From a checkpoint of a small transformer trained on Wikipedia.
Size: width 64, 2 heads of 64, MLP 256 squared ReLU, vocabulary 6354, 2.41M parameters.
Architecture: RMSNorm before each block, rotary positions, no biases in attention or MLP, untied embeddings, some layers without positions, some layers without attention, local attention windows, paired heads, value residuals, hashed n-gram embeddings, skips across layers.
Training: a variant of Muon for these matrices, 150M tokens, 10320 steps.
Each number is 50 + 10 x the weight over its row's rms, rounded and kept within 0 to 99. Layers, rows and columns count from 0. The size before them is the row's rms in percent of the matrix's.

# layer 6 MLP down, 64x256, rms 0.299, rows 0-50, columns 0-63
104:63 40 49 42 67 47 53 59 64 44 60 44 41 37 56 38 53 46 54 50 44 37 50 42 44 38 49 56 48 46 39 41 53 51 46 49 54 35 36 50 48 45 24 44 52 43 54 51 68 54 62 52 72 54 46 49 35 58 52 46 54 53 54 35
092:58 38 51 46 48 37 53 42 53 60 68 69 56 68 61 44 46 42 59 48 56 49 52 30 38 45 60 46 56 57 43 48 69 50 42 42 41 56 75 45 56 49 53 63 47 28 64 61 32 51 63 32 45 46 44 49 56 56 53 56 53 53 50 44
098:57 49 60 53 52 57 45 42 62 56 66 39 52 57 38 56 41 38 37 55 48 54 73 50 64 57 31 37 30 48 39 62 46 33 58 53 51 52 59 49 33 38 39 42 32 47 47 38 55 47 23 46 67 32 48 38 37 54 40 56 43 57 59 59
095:50 59 48 45 46 47 58 50 48 83 28 47 37 48 51 47 50 63 55 53 52 40 60 55 45 60 47 46 41 45 49 53 74 62 35 45 49 44 50 56 33 29 33 45 65 56 50 38 60 44 30 45 45 48 55 46 51 57 45 55 52 62 55 55
100:53 48 51 55 72 52 53 44 52 58 71 51 43 54 37 62 54 58 60 60 72 61 44 49 49 55 47 57 37 50 55 55 48 50 38 57 44 52 34 57 35 46 48 72 52 72 57 63 54 52 47 42 38 58 50 48 42 52 57 58 50 50 53 50
095:35 53 45 37 37 67 50 56 44 42 70 46 50 49 45 56 30 54 62 50 47 49 52 37 48 53 45 48 40 62 40 62 45 35 48 41 46 60 52 55 48 63 42 62 44 53 58 37 71 47 27 61 49 38 64 61 57 49 40 41 66 41 66 50
092:41 56 52 38 40 51 44 53 43 43 36 49 54 51 57 57 72 58 44 43 46 61 49 42 47 56 49 45 63 69 52 53 53 64 43 56 47 60 50 59 54 51 30 50 36 52 37 43 52 49 36 43 51 69 62 61 45 62 45 51 41 68 56 59
095:45 57 36 53 65 48 39 34 40 50 53 57 57 57 45 54 55 45 43 55 43 66 47 62 58 43 59 54 72 41 69 54 33 39 52 41 60 45 42 50 62 55 62 29 57 51 51 47 56 56 45 58 56 56 59 49 58 39 48 48 49 45 49 44
093:75 66 51 49 69 60 58 63 45 49 48 38 58 57 50 41 46 41 43 43 31 54 49 39 46 52 51 56 32 45 58 48 62 55 64 51 44 69 48 72 35 48 50 40 53 49 69 40 37 56 31 52 41 34 43 29 64 54 50 60 63 52 44 56
113:41 41 54 53 68 42 60 38 34 53 80 54 40 60 69 47 45 60 42 46 50 49 47 73 60 48 55 45 57 51 55 49 32 50 47 57 47 55 47 44 63 51 43 55 40 43 43 80 62 50 67 57 46 57 66 32 51 59 47 68 54 43 55 50
097:58 26 43 54 54 54 48 37 59 68 57 39 41 52 35 42 60 18 43 56 47 57 54 61 33 45 36 55 67 42 48 23 55 46 44 47 34 64 57 36 45 49 41 43 61 34 53 72 36 53 43 41 38 52 42 40 44 53 43 66 45 62 50 38
088:27 62 58 42 50 58 39 44 50 75 44 46 47 74 44 43 45 32 49 53 65 57 52 38 41 49 52 44 48 38 57 70 50 47 55 49 44 46 55 47 47 46 69 31 58 52 49 34 37 54 51 43 37 45 44 47 54 34 50 59 41 59 31 37
103:39 57 44 48 56 56 41 49 30 48 44 55 65 45 33 29 29 52 66 41 47 44 54 48 35 48 58 51 55 61 40 62 55 42 42 38 46 66 55 53 70 46 38 23 61 45 54 43 50 51 69 62 40 40 59 55 41 36 56 62 53 54 48 59
093:58 51 33 66 60 56 66 58 40 44 58 47 61 53 63 35 58 38 58 42 51 41 54 53 51 63 47 49 71 45 64 33 85 44 68 62 54 51 47 60 63 35 54 50 61 56 64 46 49 47 62 72 45 62 65 42 41 84 57 31 49 53 44 55
097:60 58 51 57 49 40 48 38 39 42 59 35 52 56 56 40 44 50 74 45 32 57 70 65 52 51 58 47 44 55 60 62 54 66 56 69 44 43 45 34 63 53 54 49 45 51 48 26 52 51 70 55 51 57 36 52 41 64 40 61 61 57 60 49
094:53 54 41 54 46 43 44 48 36 52 51 62 65 50 26 42 58 42 57 51 31 53 54 60 60 62 56 52 64 52 57 39 47 54 42 40 54 40 47 61 78 26 40 44 54 68 50 41 36 45 71 54 44 43 48 64 63 35 51 60 47 61 57 66
101:60 38 38 46 55 46 40 41 45 38 46 28 47 47 48 70 50 54 52 44 46 60 45 37 55 42 46 52 52 52 52 51 38 42 85 46 51 42 42 38 69 34 47 63 28 68 31 44 56 49 55 52 38 50 55 34 52 41 38 48 47 57 46 60
095:50 43 56 46 32 44 41 69 54 40 33 55 43 39 48 54 60 62 46 50 24 42 28 50 35 63 62 31 54 56 41 58 43 47 59 44 40 42 51 42 51 46 48 40 48 52 60 32 49 48 47 41 49 58 49 33 59 67 38 43 60 63 60 53
095:44 50 53 36 64 36 48 44 43 51 44 58 37 46 52 39 46 62 47 44 51 22 49 44 43 46 56 57 44 54 47 46 50 27 31 37 56 51 53 41 55 55 34 71 40 28 41 63 68 49 34 33 57 30 49 54 48 53 46 49 52 54 42 49
098:53 35 38 57 64 61 43 57 50 60 56 34 41 47 17 45 19 57 62 59 50 37 52 37 39 45 43 56 57 43 39 42 44 47 27 46 49 54 45 49 50 48 51 36 38 45 34 52 41 51 43 60 39 49 29 41 45 66 54 49 52 50 62 48
085:38 64 40 51 41 48 51 52 52 74 59 51 47 52 56 51 62 65 48 48 45 64 52 52 55 60 47 56 44 62 40 49 38 59 31 47 44 40 71 67 49 57 47 42 39 46 59 32 51 49 31 47 43 52 34 71 59 64 43 48 57 51 49 55
107:58 49 57 48 59 54 56 41 54 62 59 45 43 41 55 59 36 43 65 51 41 58 70 66 60 54 43 63 43 60 38 42 59 50 53 62 41 61 47 38 49 63 46 57 65 42 35 59 59 50 59 50 47 58 66 55 63 62 33 44 51 60 43 42
088:61 52 40 65 39 45 44 64 59 46 29 66 55 25 56 45 60 27 23 33 45 43 37 69 65 54 47 37 58 40 44 51 73 54 35 44 55 52 74 59 44 62 62 33 51 48 68 57 57 52 48 61 59 51 47 52 53 62 50 45 47 42 41 58
109:34 43 58 41 59 69 45 36 54 65 69 42 55 30 56 46 30 32 59 54 47 59 54 57 55 50 50 71 34 61 54 58 25 47 42 60 62 50 39 33 50 50 51 48 53 66 51 41 61 49 48 66 61 47 58 61 48 44 64 62 34 49 50 42
103:57 47 49 60 49 45 47 41 52 47 44 47 55 50 56 52 55 52 51 49 51 50 48 58 44 43 43 36 46 50 41 63 56 44 47 55 37 49 46 35 48 42 39 52 32 43 38 42 45 51 40 48 56 41 44 46 28 54 33 46 57 45 48 53
097:56 60 52 49 49 45 49 46 53 56 56 56 42 60 43 53 40 52 32 48 28 44 55 42 53 49 58 39 47 42 39 36 30 31 43 34 42 53 40 59 58 43 47 65 57 54 39 70 53 53 52 52 38 57 65 40 72 46 35 52 55 59 39 58
092:65 48 56 54 68 50 51 78 54 38 38 49 72 54 60 31 39 16 37 54 48 53 49 38 44 41 47 51 34 54 57 37 66 56 45 68 49 52 46 53 53 50 76 48 45 64 56 49 41 49 52 44 43 53 39 52 34 54 38 39 48 41 31 47
098:45 41 47 63 37 59 24 56 70 46 61 42 47 50 40 42 40 40 47 46 59 39 52 39 28 46 45 54 53 38 51 52 57 64 55 41 57 74 61 67 48 46 43 41 54 30 58 54 39 48 64 49 55 47 41 53 40 61 58 55 45 37 45 57
106:57 50 56 44 62 44 47 58 56 53 40 65 35 71 54 37 64 49 65 41 56 49 46 53 33 54 54 51 65 67 49 54 86 40 46 53 52 47 39 42 73 52 68 77 53 44 41 53 76 48 83 69 57 35 51 46 52 50 48 55 61 60 41 50
093:40 44 37 37 39 65 56 25 36 54 56 46 39 44 34 41 48 42 50 38 49 59 28 65 41 15 58 42 63 49 44 47 46 67 32 46 46 44 64 37 58 47 46 63 48 29 43 60 45 50 64 36 46 44 47 49 50 65 57 43 55 59 41 35
093:34 42 43 32 30 44 39 51 57 36 29 52 46 65 43 40 64 50 42 45 50 42 40 46 63 37 50 67 46 50 48 40 36 67 41 48 61 48 35 50 41 57 58 46 58 61 49 47 54 45 48 40 56 48 33 51 35 35 55 38 53 66 42 45
104:36 40 58 55 55 47 61 56 37 38 71 42 60 51 34 55 47 49 47 53 60 64 42 52 52 61 31 43 52 57 41 53 49 54 69 46 44 55 35 61 53 49 34 45 53 58 51 35 43 49 38 55 55 66 72 57 30 28 55 55 54 40 57 42
093:25 54 53 42 48 43 37 56 60 38 21 51 54 32 44 56 67 50 74 53 61 57 36 32 45 25 44 50 45 59 45 46 49 54 34 59 63 56 37 35 54 50 63 41 43 63 51 39 55 50 30 50 46 45 60 53 53 50 61 51 44 42 39 62
101:47 44 44 66 31 53 44 45 51 45 25 53 60 48 53 52 59 54 33 53 49 41 33 64 46 48 56 58 57 51 62 57 48 58 53 48 59 32 61 64 51 40 46 41 40 62 54 22 40 46 39 47 66 46 56 48 58 50 55 46 54 49 50 63
103:53 49 55 51 57 57 55 60 60 44 60 52 48 60 52 58 38 35 53 42 53 35 66 59 68 53 45 54 34 56 46 39 48 54 55 48 39 49 53 29 30 54 54 39 60 57 57 51 58 57 25 45 54 44 58 52 48 53 54 50 45 54 56 44
099:46 50 46 61 49 49 58 39 47 55 52 53 55 56 56 47 64 45 57 55 40 53 60 51 51 54 44 52 56 48 58 60 78 43 62 43 50 42 55 73 54 53 58 53 50 36 57 52 31 48 44 53 60 35 50 59 56 33 52 49 24 39 60 47
106:70 45 50 63 60 72 47 65 33 33 42 49 47 42 49 34 35 36 46 38 44 46 60 71 52 49 56 44 65 56 70 38 53 37 61 44 48 62 43 52 63 44 52 58 73 46 49 75 55 52 42 58 64 50 49 50 61 55 62 58 45 35 48 51
110:39 48 51 35 57 75 38 38 73 44 25 45 61 52 43 38 47 46 57 51 48 46 49 52 47 39 49 43 33 47 58 62 39 58 42 53 58 32 55 56 53 39 67 41 47 59 47 40 39 47 41 22 47 41 53 34 65 36 58 51 36 63 55 53
096:57 57 48 67 47 44 51 46 37 29 47 43 47 37 56 46 70 65 49 43 32 62 63 51 63 60 54 45 57 63 57 59 24 48 54 56 46 44 39 41 57 55 45 45 40 52 63 40 54 53 84 62 63 60 51 49 38 68 37 49 59 50 40 42
121:58 51 61 49 46 46 39 52 45 43 81 49 59 32 46 32 47 31 60 39 47 57 65 47 38 49 65 59 51 49 58 58 59 54 59 31 49 65 43 78 69 53 31 63 45 45 55 55 27 48 69 60 53 39 33 54 65 48 46 62 33 54 52 45
109:47 64 48 45 47 42 63 67 57 37 63 55 47 52 57 57 60 56 29 49 21 54 52 60 57 64 56 59 48 49 51 65 62 45 71 42 43 47 67 43 71 48 67 52 44 54 47 33 45 47 45 53 57 55 65 58 55 51 42 46 48 48 54 63
107:60 30 68 58 55 53 44 55 65 37 42 48 53 44 43 41 39 58 56 58 51 48 60 55 70 42 56 34 34 37 62 42 65 56 41 42 43 43 60 24 29 59 48 62 34 53 47 52 81 50 43 43 54 57 54 40 41 72 43 37 56 41 47 58
103:62 53 52 53 56 46 53 57 48 53 52 57 60 51 42 53 42 49 66 68 51 31 44 40 57 38 60 64 58 41 63 39 47 50 56 51 60 58 48 47 68 49 37 52 69 32 49 68 44 46 76 54 53 45 52 60 36 73 66 45 47 47 57 53
105:30 56 47 44 42 46 55 66 58 41 69 50 46 51 53 48 55 49 52 36 33 73 45 46 49 61 47 55 48 52 35 53 42 66 54 48 53 48 62 54 38 45 39 36 42 68 82 33 58 49 56 52 58 45 48 51 49 22 52 37 48 52 61 62
106:55 44 50 50 48 52 37 40 31 50 51 59 58 54 69 32 57 45 49 45 56 41 59 74 42 36 57 52 71 47 61 38 45 52 50 42 40 46 49 43 46 54 60 64 57 40 40 62 51 50 69 59 55 51 37 40 62 34 53 43 44 29 58 45
093:46 59 51 53 44 36 65 51 50 40 61 52 39 45 56 50 60 61 28 41 45 51 49 62 39 41 53 60 48 51 40 68 55 55 53 59 65 30 49 58 58 57 47 73 47 59 33 41 68 52 47 67 53 45 53 58 45 37 61 47 40 30 50 45
087:67 64 60 29 46 73 41 35 51 69 47 38 58 58 49 52 43 36 52 50 42 48 41 63 56 45 48 47 39 67 54 45 42 45 60 57 49 72 28 57 37 53 60 40 64 42 69 43 45 54 62 61 47 38 59 46 73 66 45 57 41 60 51 52
101:45 51 45 57 67 46 64 64 53 67 32 42 52 46 52 48 35 54 42 54 63 40 57 29 43 49 45 47 31 46 37 57 38 32 51 64 57 47 75 67 50 45 59 48 39 33 55 19 54 48 37 32 44 64 55 59 40 64 50 61 41 55 44 47
092:46 52 66 49 61 51 37 48 62 45 75 39 38 43 49 35 62 72 45 45 44 43 41 45 43 69 29 51 40 40 36 58 24 59 52 59 55 46 39 41 43 52 40 50 41 48 68 49 55 48 42 42 61 45 58 48 45 51 46 51 57 57 47 47
095:49 36 37 36 46 51 35 49 52 58 33 47 60 46 51 59 66 52 42 70 44 44 36 50 61 39 54 47 66 55 50 38 48 49 67 48 62 53 43 51 57 47 47 30 62 52 46 38 60 58 52 60 65 55 58 39 46 69 59 42 38 51 29 43
107:50 47 43 66 62 53 60 51 45 46 42 48 42 47 46 52 63 45 59 46 31 46 49 75 41 66 62 54 57 47 47 55 50 70 49 46 32 55 56 60 49 62 50 59 65 53 63 24 68 51 69 58 46 45 55 56 40 42 51 47 51 46 60 56